From a checkpoint of a small transformer trained on Wikipedia: MLP 256 GELU, attention and MLP in parallel.
Each number is 500 + 40 x the weight over its row's rms, rounded and kept within 0 to 999. Layers, rows and columns count from 0. Numbers have three digits each. The size before them is the row's rms in percent of the matrix's.

# up: layer 6 MLP up, 256x64, rms 0.158, rows 218-255, columns 0-63
# down: layer 6 MLP down (transposed), 256x64, rms 0.147, rows 218-255, columns 0-63
up218 082:465469541471513499540431541476539461528543506468506548452511498496487574506519540495440497538581471565530500468516615541555462472445546500490547474426544480501511578482476495509438546476509530
down218 089:466548492484501487437465536501428467486415548477478530552519460526462486456529487576455485472487466490506523538519530479542510555566503516506547485423488471609450522497520469452580506525543560
up219 112:504560456460468433563467466511540492398496478545537476463537437493527434461528480437535436493503566540570438551507511492516553502461525468499439500554561457515493453473525535511517494482514472
down219 104:495493442512429461468505484542552499457460442522491483526495476570458523427518531475443501494501520531586500496446527464518542518556460557609451509552573529486454434456471492514490514483466468
up220 094:466446435513501487525498494427448538518562506513441523463449481462557552514562511550465508490546470493485564533472533529436526474521517536476447455498532414429554513522544475414499477484460545
down220 086:543529497468532485480538505587568494500455517472545462474526517597488509455439444453499492470509528477540505503545502441507500486485446472573487525533466521643480478495467527551500496526561458
up221 096:561525530560557485509470511493504433479562575472450487494521496500510488522492488467539477499528441598571549504560493560554508520453556474498428510464455482513539476548500453486468561448568525
down221 090:502459521475413523431502528506566498503485431563559496515518556542498513512431478505502512527486511459441404535516509489503535486547431439473466512504487478555479430451572554555458480543492512
up222 111:559453538517458493556498530504540405512458438507481473498545449447519555515499552527514500533505536467480473565501464470435497495398520544470486531582444489478472494473491545435549567488468476
down222 101:472497533520501491569472562499432479459512518468442414531531515476491507550501519551622536463525518490477510561514438495481473513485543472489611496453456510440499546518473500489518549513431477
up223 104:501538503516528488503481554505542563535413504519473505505504587505528475516481548449445576455502500478458386536479552525441499500483493444511569474509589492519500547499492520539566440469486469
down223 100:507459422506544474523499561533481406478527460501497523412491493509446414543473530562445443462470525486506476451461497485519447521500461577473530485479468497401472528503500507535498484478464569
up224 096:452563466521441549510525529504550481476545411454532502535535532497514523498486513504498481454512438496523410539545504494486577382529544522524482448595529502504512510504439497506485483438548506
down224 089:487522549516448521434463517535459516583537508586480516550471471578516499512491504492522520518494466474491528500480560517498488511461418504376501489517486510498553415551465512487443533475444568
up225 093:539493505481492502483537508484429501440473479471528537463459562551491551557472453451481534482496512549527495424465513533549451549511526520441485500451580407521499563491562468537578458457480528
down225 086:500541546493428506457490494558457489437498442529411472531466460533419486458540543518453472445538508538472548524563579504499495438527464516543503482455490532481428483523483536492514560512501425
up226 105:494476506481465481561537444487543483508473537454510465537507438420469492544574471511471599476486473585500482570481499568529480493561441519504433564496455532500540541478556533487491524447518512
down226 111:559501518519534463444544561506516467506473535509507557498507530525537531527442393515530523468504536526486516474476530534497554467546543460457491506489420603423517451463497490553444538485427480
up227 084:556433540506440499491507518529522475456500431513491437479572489455496496481484542514460466478484486471526504540571516466526609511457505502527518510426498546425517442434559543514587491541512525
down227 077:441490569441478467446450535534518507487499464536517406526477497591457488532530502515534552573511490508539536485502465546456516568463419513539551436522516517485562510428484520503494472530551471
up228 111:445449512515551506416542510546483501468439531544528492520548439489438499514512495489469506509438568575493457577414496451499520490513512461567458574524505524515514488557492550466511520436449517
down228 113:524463464516532536470507548504475466466463462518529432546460472436422573526570518515521527448472548510534488508453531432512469506521513528523508526504428518450444538408470531424513563538464486
up229 115:577467568511502499528512504496501527496445485494480407477481492480496555522483513501573470521426523524511506503560485573573441534419503461514508392542511485529536498456469497483524573430477502
down229 115:481432488487548457484542503555428477446509526539506426494521439450488486515564465494550462419542515482513538495461454481527464494515503546550406467572411492521506546542493524496557496514508538
up230 112:395499568506477496544489567469511554445488471600470466525507574522490472516472509458481502497550514510507496562483472514512503481456525529539397568430509534533501460537490469550473473477530442
down230 122:513558520485495523490447512446430477540528553486481530529543432466501562520488500535454489483493454466476483412478450564478514544477526497429545431574513478516520544474567496403541470491526543
up231 094:486512502480491480454501455527530487489571582490524521489567512504495493373531529457463460512524566501456550494483550496538481544536563453471485536546478442483455489528469472492474387480556473
down231 092:458454566482543492514483468457511508519566467470442556466475490458494469638454509504517494528461421544447487468549461535520556431462491532500556469479523521488503540555494469473564509523483538
up232 088:552437502460519439458486506514569443511446542432462505449480442549512460536509518517569540455488550550482485528468564543547498549520512483499459550491488515459400527408511517462522504505536491
down232 086:531529500525553505523490462511501496532430538508510456581458507467554480514466539560513491546448530482533497486448520463564430573429484499480533503445463521548556570452501518550517555451419522
up233 112:484481499497506530501501447510535540555519461548534529466528516475430494503498490495471553489454473568502569504438425465530516489525518492523529411503516457509590501479473503532449416467385554
down233 102:493537453512571531516508452439412463494540505447479532557483475499502504527507499563557480562507483537489412510477430552473524474514540475444467503541499511499485527548589419517459498477575524
up234 082:523498509521524605558484524557513473474455493569524440555507491505510542458549526498457549491487577496503471547497508568489473510499498478519542492450509509394499471465585423489477577496461472
down234 086:417505455559432450465519461510462518499506572481445467520486515444508491477504485522539482564526499489438468451558454507532479517440461515438480442553499516543561502461436563528542532469551442
up235 087:446505534480456479509489507478520432562493523450470582522499555527428541505531432522540520426511584487481517494524460586559467447525539538550498463415528522480471500558489471548505515482536487
down235 111:445529525479512488446446448444563529508500470477480569461486504512449512539571502451514444485475508448525492530558526589407514482537490467491522501422414473483515491512466436485546498440527527
up236 083:481498520471483524577540534534467532540457484437590485396525490486497465508489517516518459485467458452478468513511472427587567509515546466538437502530467488474493436452516547459409516507503489
down236 086:523446506591531533565499551532518467532527482528495519548468487475466541484571406511515587515402496537491465518511558483491486444475532492488519411562505511473519529562569502508508520484458508
up237 101:412533519493508405527480462501501491534497450522573520459457506575528564520494450474385518470496574534531486548481563515492523570502501512509447521524538498432499532510538542511560498514520476
down237 092:491475469454513499434507532498529553509493470436485437548568475531500489387443528496563549536473545449500546463551432551508533523487501485504541526507509490477545464455493429485541418529490554
up238 111:447403431543453518518530523508563532452488515450538512583501518444495513442497514466594486539486515540478460544501503533544466538551497523479483470571491497450535475539538454506461429530463460
down238 114:472481509541487517514488501507525484504459541449547547506518513482575495471510577501513460557529539564515527528423516423548434499597473523595450491490567528428540545531509506448511505511532484
up239 111:591392429519485521488482463506542489531459472427496436480476486544464528475547481540520533482561460535466453499439517578519561531501570493508502476536483563532469503486491454566504505552498509
down239 105:594544501478486495460573451564520532509491505498521489561483493464482537527523494536529499483448516561484477478451499471541469571492515467568438453507433430480439539484443515561498567544453550
up240 099:559524457554532479485503547424591457489556481521471466469549517470487485479539512477469476507477566555445488514491526520481532568456459510462496497458512519487555554608471476529525397479520522
down240 104:501434516437470523515467473525459443456495432497507553455411451525486458506513522498525498518433464474527503543477550462556465468452564545539553511531465453442446491554478510514443553536443540
up241 106:487456558525477465518488473466572540500458514492583500526458447533535533476460543554540521460459439578469505491429521477456489522502520445555498559440508544566521406475529524501500523502531440
down241 105:453521467508504493507459508483498539563499489561535517516567462543477548471479442474480521511500464521414495498485492480482486593531459493468459548502463473596564469537499486424556452498554599
up242 104:475400574516506532451557554537478488546524534545552539488488540451497423524438495486487501474514501506471496445484495514504395419511515516518443476503553500558532505506549445434470495487502439
down242 100:433463460515490502519487597508473520483519511564582443535518529568504469531538508533496452499604465547571424476554494465531506486564523512459506462561518542524514477553500452500546473483497525
up243 092:508451461615428436538545505461494525484459463495550544468513423461506481486517509411483453503504455522442456546488497522453485494514478528409513478539479499411544544516507517479533496508553493
down243 090:550505488518477466563531537492541511506498455469541484466594493572522529480494532493464468460433553499457492468495567534565541586552555517496514549523432514496484487517571460582516529498451460
up244 095:536521452491512505491508525528463493452539464538478606451509515428492472441425555487487551411545438480483513517482553451575521486508552575497533568479445525514528498539468501483491536545507467
down244 102:508518502495577542497592447464551515477452525505534448528443444532460496404497484510441469557509508506488476506486459485492482475461386510539394480533545496541510500500503527468555521474517463
up245 104:533420421441511492500496542494572523446503527448526491559539552519484483402537538513501447500522437543474503474531553547469501484519510489518461460434522617534481543479525523527537487534491479
down245 098:548515440434504513479480466495551568431468460505540568539492447465549508480491508434471459495533471559509378421523519468526528508476498472450491484453450460538468518435505506531446521518485530
up246 101:464456513499441580551511526527500492581534492526539571497571521454459510548559483544546547531445479501489458516515474411532507444486493454509489472577530457496481459477525486463446464445434488
down246 104:506492511512535444504424599435565537492494429500550520563441530538454518511473459509516526470548553522567453435503489437509513545466493443437510502504477477418505464532510553531501510475528476
up247 095:582566490487490555494518437461527526493456464495470513558472501563481547541461512501410481490495513539417491520547494624450500495507547505513493526576542498494434486505524527422473480515520486
down247 085:484485569505582470501562520480468515460501524559521442491462465457561508427508509472426464462541506514474560491547487502515558463489543470530607499477549529482497450486448519448561560464475473
up248 125:449463498493511540478536501560486455387480508454449512497512482513486589481509587516461527481514538489418409538496552550542528517443508451514472518573466505527489517503495491463533578466518495
down248 107:451519451456511462490451517438542550506469482528497536484518521543506564494539470597559464481534470480514483511496479471517562530504499432449508462542459413460588516430481495533441501438452480
up249 101:426492518466468488542550495501526525494425550468513458514554554445527493474543520389495489488533522548499468516499460516482569574559499501471442493533484489493482423526472542451473566573480449
down249 085:481497543502495513464500528457479437464531508553469517429479506575488539568489461591490446428486514472486427500498515515532509459431558497494485503470502490546555463471507432564484406433520508
up250 119:441482551488552485502515465504552463548480514467519476448505542465494497528423492523566488438526465462439566456459532539601421501564516502532483502454509463549544505462420532494554487470498477
down250 117:474429482484485452461488482495548478526522501464503498472574548573516506492501451465587500515495505469495446481486440548441564548548523451459465453417482538486488472534506489584477456476569565
up251 108:545457485525427489494546501579433503448524482490494541526535498502467424489565531479513479521561483530508470502512516438538449609546541468531498503460560462550439579500489495538558502500551486
down251 114:548625466467457484520565533474492544509506499401487510471518502544495511567498481466535510553434503528452462549474444422488460515483495459439493540516527491542464521497506417509451496480538541
up252 120:531457512490526464419559447547490473493391504482537555467526436488510504492474509547522468459441545493502486497481516518515473505539538513530465522605487535483550412480561549482546487521548434
down252 102:511460505491556508532511499547547507511523480507460483533473492513488483499495531479485475441424584497457515498390474434510469451515464524596439526526484601531496504506551462522475519546519403
up253 113:432463495525495460583491552449529556448511450501538523521454538479542523436526496493554534486485502567404477542510565488513586541475486458486456495473529499495482425489464516545536538566486464
down253 113:569521520464501444493451558489547564474462480530512495508523532561430503488558547494587523514477453494522428479496458525463465537517538534439443549513489561455554478557552482584514541496510491
up254 099:584436509525470493567457480549529533536441427525449445487473514444466483458476475540498476552469541495572460556456543475472503463520519473527455505449533532534500414447503541460519549504545467
down254 101:531445459536498563488476516482490529526460484470432480551494503485482498412473493624462496482510572429560527547467542497506495550524492487511513504550493463589518457433564477494452533534509474
up255 100:532456543510496456525504451529439570487497500461526520489477552560472557509541478496432457514524486491493527458593480467538528566472543506458518531558451394530557485477589502521533505452527492
down255 098:515456439456529495471530472450508490594499497533480501513523455441566405498491522510540555529501542508458507451491503469538427442533504535513434405472515532515525534527387525480475505503490483